python train.py --num_hidden_layers=11 --hidden_size=256 --num_attention_heads=4 --num_key_value_heads=4 --head_dim=64 --intermediate_size=320 --vocab_size=2048 --hidden_act="geglu" --norm="rmsnorm" --norm_place="pre" --norm_eps=1e-05 --positions="learned" --qk_norm=false --attn_scale=0.125 --bias="none" --tie_word_embeddings=true --parallel_block=false --extras=["capped logits"] --init="normal" --init_std_qkv=0.04 --init_std_o=0.0 --init_std_up=0.04 --init_std_down=0.0 --optimizer="muon_variant" --learning_rate=0.00138 --lr_mult_o=1.5 --lr_mult_down=2.0 --beta1=0.95 --lr_head=0.00728 --warmup_steps=200 --schedule="wsd" --decay_fraction=0.529 --decay_shape="sqrt" --final_lr_fraction=0.02 --batch_tokens=16384 --max_seq_len=768 --doc_mask=true --train_tokens=145000000 --max_steps=8851 --dataset="wikipedia_en"
Each number is 50 + 15 x the weight over its row's rms, rounded and kept within 0 to 99. Layers, rows and columns count from 0. The size before them is the row's rms in percent of the matrix's.

# layer 5 MLP up, 320x256, rms 0.11, rows 278-319, columns 128-159
107:35 44 72 53 30 43 78 50 65 61 78 66 32 73 38 46 43 58 30 38 52 67 46 48 48 39 65 40 48 21 49 29
099:42 56 59 60 62 59 46 52 24 78 24 56 63 54 44 50 53 40 59 37 19 43 51 45 49 44 66 22 32 41 32 59
099:51 63 57 51 94 53 40 61 34 48 27 35 37 69 42 55 65 48 50 00 55 64 29 19 32 51 59 53 31 18 58 66
110:46 68 60 66 54 39 28 65 59 54 58 43 33 20 81 65 67 39 38 33 58 59 53 47 32 49 69 57 17 55 13 55
098:36 37 47 48 46 54 53 54 36 58 38 43 29 38 59 68 60 49 39 59 60 41 47 55 61 68 56 61 39 46 51 41
087:58 68 40 59 16 37 48 41 75 60 69 32 47 65 71 51 55 59 45 60 74 60 55 65 48 46 39 40 49 70 24 44
099:35 34 44 41 31 51 63 57 52 54 62 33 42 50 44 54 60 74 69 62 32 37 67 56 41 43 49 33 76 24 45 47
102:67 62 56 63 38 78 69 44 45 63 67 42 64 56 49 41 43 68 52 20 58 55 53 65 21 71 45 67 61 50 43 31
102:50 58 34 40 73 58 79 58 29 43 71 46 44 54 58 51 65 99 32 59 57 61 20 40 56 52 52 52 44 33 38 42
096:68 62 45 43 65 47 24 51 37 68 38 39 51 63 54 30 66 47 58 66 68 62 49 31 57 45 84 37 48 37 44 49
094:49 50 51 34 48 39 64 59 33 54 51 39 65 33 76 40 70 38 49 60 57 81 40 43 31 41 70 60 38 76 34 32
119:51 45 60 36 33 36 50 35 49 41 21 33 65 46 59 32 47 62 68 41 81 33 66 48 31 61 55 45 43 46 26 58
097:54 24 18 28 44 76 63 48 43 74 56 54 53 47 38 48 39 51 51 51 32 40 58 70 67 31 53 56 62 37 98 58
103:45 49 70 50 55 45 45 42 68 29 51 36 54 56 40 58 72 69 73 72 39 44 45 35 56 48 50 58 55 31 53 65
099:46 60 19 42 59 53 62 40 62 23 42 50 52 59 47 52 44 48 49 83 87 60 52 62 26 28 60 55 59 58 59 80
095:51 46 74 56 46 66 42 55 58 34 57 52 47 18 81 33 54 54 54 47 62 40 37 36 57 62 53 49 61 53 47 45
104:53 47 45 51 38 54 68 63 55 55 43 39 38 45 59 48 39 55 52 41 42 56 55 60 62 31 38 46 58 39 46 52
101:53 71 47 32 71 66 64 69 95 63 49 40 33 31 56 71 69 54 14 62 49 68 61 42 60 38 75 47 36 43 32 42
091:44 34 57 31 70 80 58 47 22 39 24 31 39 76 74 32 62 41 37 80 44 23 54 26 40 51 50 64 31 60 47 77
098:58 57 27 53 51 67 59 74 45 38 60 45 58 54 18 72 28 52 68 61 15 65 47 62 51 51 61 63 59 60 59 41
109:27 55 57 50 59 49 47 54 51 73 81 33 83 59 38 54 53 44 69 36 35 40 42 47 25 65 63 68 43 26 58 56
110:49 66 16 53 64 57 57 24 48 35 24 52 37 20 20 66 40 32 73 76 43 51 67 56 24 68 09 51 26 52 43 40
101:51 45 39 50 46 60 57 35 62 32 44 77 27 27 59 17 65 19 38 64 64 53 45 05 43 81 48 54 63 55 44 26
099:60 25 21 54 56 67 61 59 67 43 47 57 51 44 49 31 53 42 65 32 26 49 54 39 16 60 45 48 65 30 63 62
099:48 44 55 60 35 70 59 42 63 54 65 61 44 50 39 40 65 50 83 33 52 20 64 27 62 42 30 47 43 65 32 48
095:57 57 32 33 58 12 44 76 30 68 42 56 29 87 64 43 57 52 59 54 46 49 66 51 48 55 38 85 47 53 56 52
103:59 59 75 73 30 30 67 41 58 26 37 35 53 53 32 74 53 52 61 56 63 69 84 65 59 75 65 55 32 51 35 52
092:65 53 48 52 41 37 38 64 22 68 50 66 37 87 51 45 64 28 31 68 74 79 08 64 69 65 46 75 75 60 62 61
092:55 11 42 60 45 46 44 35 54 32 58 41 48 45 40 22 51 58 60 53 69 67 56 42 55 37 66 29 53 49 45 30
108:38 29 49 53 49 61 58 66 44 48 29 56 26 66 32 38 65 52 37 56 46 75 46 46 59 46 71 69 51 35 51 30
100:44 50 60 69 64 39 49 58 43 68 29 51 64 48 51 51 43 43 23 34 25 72 21 48 36 42 43 31 58 41 28 46
090:32 71 19 46 30 48 59 48 51 74 39 78 42 99 42 45 62 50 62 57 78 48 31 65 41 52 59 38 53 39 54 56
104:63 55 23 50 45 81 55 41 64 27 55 51 63 45 75 47 42 64 33 42 26 38 42 59 48 52 73 49 53 39 40 46
099:50 50 68 51 71 68 70 46 48 44 48 28 57 41 42 26 41 51 19 38 38 53 61 49 49 42 38 40 38 50 67 54
102:56 43 31 58 69 60 32 55 45 51 54 52 54 47 69 47 24 56 33 58 46 27 46 61 60 25 53 63 47 49 34 53
105:11 61 32 67 56 41 25 70 42 55 38 43 35 60 52 76 28 57 78 64 60 37 72 74 38 63 65 38 69 39 34 77
095:41 29 41 71 31 83 55 45 48 61 48 41 60 52 20 71 42 51 49 70 28 36 60 46 61 65 39 75 44 30 53 49
090:30 59 56 49 40 44 52 37 25 41 46 42 60 44 61 31 79 56 70 42 54 60 34 50 57 63 44 68 33 39 60 36
101:36 74 57 77 44 40 66 72 43 84 56 57 33 50 57 53 45 20 73 38 30 48 69 50 34 45 59 34 49 52 31 57
106:71 40 69 48 51 56 71 42 34 49 48 59 80 38 77 23 52 51 31 60 59 74 44 75 71 54 49 62 37 61 16 32
100:60 43 76 38 42 27 02 56 32 37 41 56 59 25 53 10 23 46 34 24 49 45 37 80 60 57 48 46 71 61 75 37
106:51 61 50 16 69 66 54 68 65 43 47 58 48 50 57 93 67 53 45 58 55 61 55 23 49 34 18 53 47 90 35 35
# layer 5 MLP down (transposed), 320x256, rms 0.187, rows 278-319, columns 128-159
106:33 38 69 49 58 38 33 46 71 58 41 39 38 42 97 36 22 53 44 68 25 46 46 75 36 40 44 35 44 40 30 58
102:45 51 51 55 83 48 85 46 37 66 44 40 40 50 72 44 68 75 39 59 62 53 45 44 43 67 54 64 49 70 77 46
095:13 58 54 63 32 64 33 60 51 44 67 28 80 54 39 60 66 59 35 77 57 56 50 42 62 17 62 37 61 45 71 38
106:52 46 50 36 64 51 50 27 72 55 44 55 68 61 29 57 45 70 28 41 60 40 48 36 69 42 68 44 46 61 69 43
104:38 64 67 57 43 27 42 71 68 37 45 69 60 30 56 34 33 34 47 51 57 32 49 63 46 70 50 49 40 59 27 52
094:36 23 65 48 42 58 69 43 22 54 42 58 76 78 55 60 62 47 10 51 51 45 59 38 61 73 46 47 37 47 66 35
099:40 58 36 49 61 32 41 72 40 69 62 56 41 42 69 59 30 52 27 30 54 45 50 83 66 45 65 24 29 60 35 71
100:73 36 49 21 49 75 44 62 68 55 53 37 68 37 52 57 42 44 32 72 42 76 43 57 88 32 29 42 45 55 30 56
101:40 52 28 40 62 66 65 47 61 68 38 46 33 65 47 59 71 36 77 43 34 57 60 23 38 33 59 52 61 59 57 71
102:62 33 63 45 71 41 70 35 75 62 63 63 54 37 22 44 55 73 47 70 39 52 46 24 70 21 56 49 38 56 62 56
096:44 24 44 28 37 64 50 51 60 44 52 62 51 68 45 55 60 42 44 13 40 54 49 68 74 53 57 45 39 56 65 30
108:36 58 37 40 50 76 46 50 03 49 30 18 69 27 49 69 50 21 61 37 53 72 27 38 49 41 51 94 39 44 54 63
097:35 54 64 59 32 38 44 43 50 25 51 34 50 50 43 80 59 48 54 08 48 39 25 47 39 46 30 58 47 93 75 41
108:52 52 44 62 51 40 13 56 53 12 53 54 52 59 67 73 62 23 42 36 37 24 50 61 18 38 47 34 41 55 47 53
096:42 54 24 46 46 54 34 28 65 68 75 75 44 41 36 35 32 62 70 60 54 38 41 33 61 66 47 48 55 63 50 51
096:21 50 64 51 83 34 53 58 55 69 56 19 45 55 40 31 52 69 50 42 51 45 36 24 67 53 63 57 50 35 41 35
093:41 55 53 42 25 29 53 61 42 44 31 64 37 59 47 52 59 35 47 50 39 52 46 30 16 60 19 68 52 44 51 44
104:41 43 58 55 30 46 42 60 25 51 28 47 38 47 61 54 84 49 74 62 41 57 63 73 40 73 55 64 51 44 54 44
092:65 23 48 44 56 51 49 46 83 46 33 23 41 68 33 52 16 56 82 36 56 47 27 30 33 35 49 47 54 46 43 47
097:51 50 51 67 73 56 25 37 17 57 38 34 58 43 37 49 59 45 42 37 43 26 74 15 41 49 57 37 67 59 48 30
101:26 56 39 58 62 48 33 70 33 18 39 61 74 40 57 41 69 46 51 21 33 56 41 47 46 75 34 56 65 36 39 50
099:60 50 75 50 72 77 56 41 53 63 58 35 34 75 42 36 59 56 49 43 44 71 77 50 28 48 55 57 63 78 50 43
109:15 74 68 49 43 56 37 43 67 50 54 39 53 72 40 38 51 17 83 44 39 57 47 50 14 72 31 59 47 44 49 41
106:53 78 56 72 46 59 67 44 45 57 36 41 53 62 36 39 68 43 68 56 40 53 55 35 58 49 72 64 46 52 24 78
102:70 53 39 34 47 52 37 48 80 50 65 54 44 78 43 49 29 37 50 29 50 44 63 60 55 89 38 44 33 35 71 31
098:81 55 66 60 59 63 73 43 49 64 46 52 57 67 43 52 56 51 42 47 43 41 31 50 67 38 56 49 69 39 56 50
101:40 49 42 52 68 62 36 54 74 34 41 69 39 25 57 63 61 56 39 63 50 42 46 36 54 60 52 61 51 27 31 49
103:54 38 58 46 49 60 46 81 62 81 63 64 81 53 58 42 42 54 82 46 43 44 41 47 47 58 63 48 39 40 24 58
094:59 63 52 71 12 50 64 84 45 39 38 46 72 60 44 63 63 72 35 46 13 71 56 61 65 75 33 49 77 34 58 49
099:53 48 76 46 51 62 71 53 39 18 72 60 56 46 65 47 52 47 36 33 59 49 30 34 46 70 60 56 37 83 46 55
102:21 80 58 57 28 40 26 84 64 66 66 81 43 49 48 50 40 50 67 47 63 38 48 52 44 62 89 43 10 60 68 50
093:60 64 82 44 62 52 40 59 44 55 77 82 75 39 46 45 48 61 41 39 73 73 50 36 47 56 51 48 40 46 72 46
106:44 39 52 59 62 34 73 56 53 52 69 78 42 87 92 36 32 32 55 50 42 26 72 53 52 53 60 39 69 67 40 23
097:38 53 27 40 46 85 12 47 67 73 39 29 47 83 73 97 41 54 79 72 46 33 81 71 51 58 42 38 70 45 59 61
104:52 52 47 82 79 80 62 34 65 88 72 48 31 58 53 55 64 69 43 42 63 64 78 59 50 63 54 15 27 26 54 28
098:35 59 49 30 47 70 52 50 54 47 52 39 44 51 43 27 38 73 27 60 24 64 37 70 66 55 66 48 57 52 53 60
102:55 35 62 36 47 31 68 38 47 72 37 51 48 63 65 55 44 48 49 56 56 55 66 51 31 43 51 49 58 37 61 32
103:45 42 44 42 39 60 60 32 57 70 72 18 16 55 25 50 58 42 59 43 58 33 44 58 36 23 75 37 47 58 54 50
095:64 69 47 25 54 37 57 49 65 73 54 40 45 16 39 48 37 58 46 58 37 49 44 42 60 48 27 70 36 34 57 10
106:40 49 52 66 55 57 34 66 38 34 31 84 18 65 48 36 42 51 46 55 77 46 67 54 55 54 40 32 54 37 57 71
100:26 31 48 65 61 49 50 34 48 65 68 55 46 18 50 32 39 29 63 39 33 65 37 35 37 62 46 33 71 39 67 51
103:39 39 35 64 20 59 36 62 57 66 58 49 33 45 58 29 28 48 61 83 52 57 30 85 36 51 48 37 71 63 44 44
# layer 5 MLP gate, 320x256, rms 0.106, rows 279-319, columns 128-159
099:42 34 53 79 46 63 47 60 25 60 32 47 32 60 45 42 60 50 26 53 30 58 60 63 46 51 67 67 49 67 46 24
100:53 41 36 64 41 59 50 28 38 62 56 64 27 20 65 47 78 68 50 29 42 47 37 68 51 43 63 36 51 34 79 46
111:57 36 37 52 19 35 49 25 86 55 38 42 67 89 50 78 48 58 48 45 60 68 62 30 52 24 42 40 40 42 40 26
098:18 65 56 61 66 63 60 26 21 35 37 47 41 52 83 58 51 37 50 56 46 66 73 71 55 77 62 42 65 47 44 36
091:57 68 48 69 51 50 21 21 72 59 58 35 48 60 34 53 61 34 48 55 37 62 76 49 57 67 19 21 61 30 60 11
100:54 70 60 69 48 58 42 55 59 42 73 76 84 41 37 39 54 52 55 53 26 69 33 51 62 56 33 56 44 62 56 46
094:46 52 33 76 40 76 64 50 53 43 49 56 34 82 68 48 42 35 44 38 60 17 60 53 47 39 55 50 36 36 60 52
100:49 49 66 83 61 70 09 55 61 41 71 57 86 52 52 40 30 65 43 30 64 34 50 63 42 41 39 68 37 55 35 34
099:41 43 37 53 58 68 64 57 57 62 56 73 54 54 48 58 52 34 55 54 51 58 12 20 59 48 67 70 69 69 44 49
097:42 44 41 71 49 85 62 78 53 42 65 38 23 47 56 57 29 66 55 21 32 59 65 26 31 74 53 49 64 42 22 71
106:64 28 38 23 55 59 50 39 60 48 37 46 46 31 48 65 33 60 43 63 39 63 55 45 62 65 59 57 54 44 54 55
097:61 49 17 44 47 74 57 50 66 20 39 37 39 63 37 58 46 66 50 75 35 68 40 45 78 42 42 61 48 54 59 49
105:48 47 23 61 51 57 38 41 26 42 43 53 44 50 38 42 45 40 41 55 61 40 99 24 49 44 49 56 60 48 39 60
102:55 69 63 44 76 25 46 22 55 60 53 59 56 44 48 17 29 49 58 37 57 44 37 55 50 58 34 41 39 41 48 27
097:44 53 57 44 44 82 51 62 34 26 58 68 27 48 34 16 57 38 20 35 41 60 51 38 37 42 43 72 70 66 38 52
101:32 44 67 43 43 57 36 37 17 56 72 56 77 70 49 65 69 72 53 41 73 54 52 43 31 14 42 45 99 62 30 47
100:54 46 42 60 46 58 48 44 64 51 60 46 34 57 35 32 65 67 52 47 58 46 62 37 68 58 67 77 51 68 48 43
103:48 63 70 40 45 49 54 67 72 59 51 75 63 39 59 57 83 60 17 34 68 79 29 56 47 58 54 74 58 36 57 45
099:74 58 66 76 51 60 54 46 65 46 42 59 81 63 44 41 43 72 58 34 33 43 47 65 47 44 29 40 52 71 56 90
107:52 41 52 55 43 48 40 74 65 28 54 50 68 44 26 39 72 25 49 34 61 34 54 39 50 40 62 73 67 43 38 57
100:23 73 50 55 32 72 59 47 28 64 41 60 42 67 44 69 52 27 38 64 40 52 31 48 40 56 45 79 21 47 38 48
107:42 69 34 47 83 52 59 47 37 57 40 54 40 43 55 56 32 24 57 71 49 72 57 48 71 60 82 40 45 55 27 36
104:44 43 63 75 52 36 46 70 67 43 49 39 30 41 45 28 64 29 51 29 70 75 35 70 41 46 73 32 67 58 53 81
100:50 50 36 58 60 63 64 33 46 35 66 43 47 57 77 56 43 57 46 52 70 24 40 46 56 43 99 27 52 48 72 36
088:26 50 44 71 51 46 48 38 61 48 46 56 48 40 75 43 62 49 52 60 68 30 32 56 70 49 52 71 49 51 35 51
105:47 45 63 57 55 38 52 53 47 73 26 63 20 54 54 53 61 45 47 72 49 57 50 53 43 63 39 63 58 53 51 51
097:68 49 60 89 49 30 26 46 77 45 47 53 34 35 61 34 51 69 72 64 49 26 45 50 53 51 57 56 67 33 49 58
089:49 62 46 73 52 32 69 41 33 74 14 37 33 62 48 40 59 37 61 34 43 82 50 62 36 65 58 63 19 36 54 36
106:39 47 31 69 68 63 43 44 46 34 49 29 44 41 68 50 47 61 35 51 55 45 66 54 54 40 47 53 30 50 49 66
101:49 30 78 40 36 65 89 37 76 51 39 34 53 51 22 66 44 61 10 50 41 53 50 23 28 50 62 82 29 40 64 72
088:71 35 48 62 46 52 55 49 80 37 40 52 60 42 38 58 44 17 57 64 47 40 32 35 25 46 71 49 69 43 61 35
111:66 56 61 55 69 40 32 20 49 45 46 51 40 36 36 46 65 69 55 35 41 84 45 74 45 53 37 43 43 74 43 54
100:76 63 53 32 52 77 75 53 74 53 66 37 78 56 51 58 58 58 46 58 30 54 37 42 45 51 75 51 51 39 00 32
104:65 41 39 46 79 49 50 46 35 37 35 56 27 74 48 58 40 56 66 36 49 45 46 47 49 43 36 34 91 48 59 69
101:44 45 57 44 87 55 54 47 54 47 56 50 62 51 41 73 41 25 58 47 52 80 18 32 34 57 53 38 43 43 44 41
106:35 29 29 65 53 42 50 46 40 42 21 57 51 50 63 59 69 15 44 49 38 39 42 62 93 51 39 65 53 68 43 59
100:37 40 48 79 50 48 56 52 39 71 52 60 40 69 55 40 77 72 79 51 54 48 50 00 38 34 45 51 55 57 38 40
096:42 52 47 63 65 45 38 39 54 72 76 51 42 58 56 46 76 44 49 67 70 54 51 46 50 53 36 64 49 49 54 53
102:55 77 31 50 59 53 33 54 65 69 37 61 52 12 59 46 58 53 66 55 54 64 25 58 51 62 41 31 60 61 57 55
104:42 75 55 51 63 57 34 42 67 46 48 49 63 54 26 46 55 62 26 41 57 39 65 47 70 41 58 65 52 82 52 58
102:58 42 26 43 56 47 63 54 40 61 31 62 14 49 44 40 89 38 50 44 55 60 44 49 35 67 57 48 42 56 73 48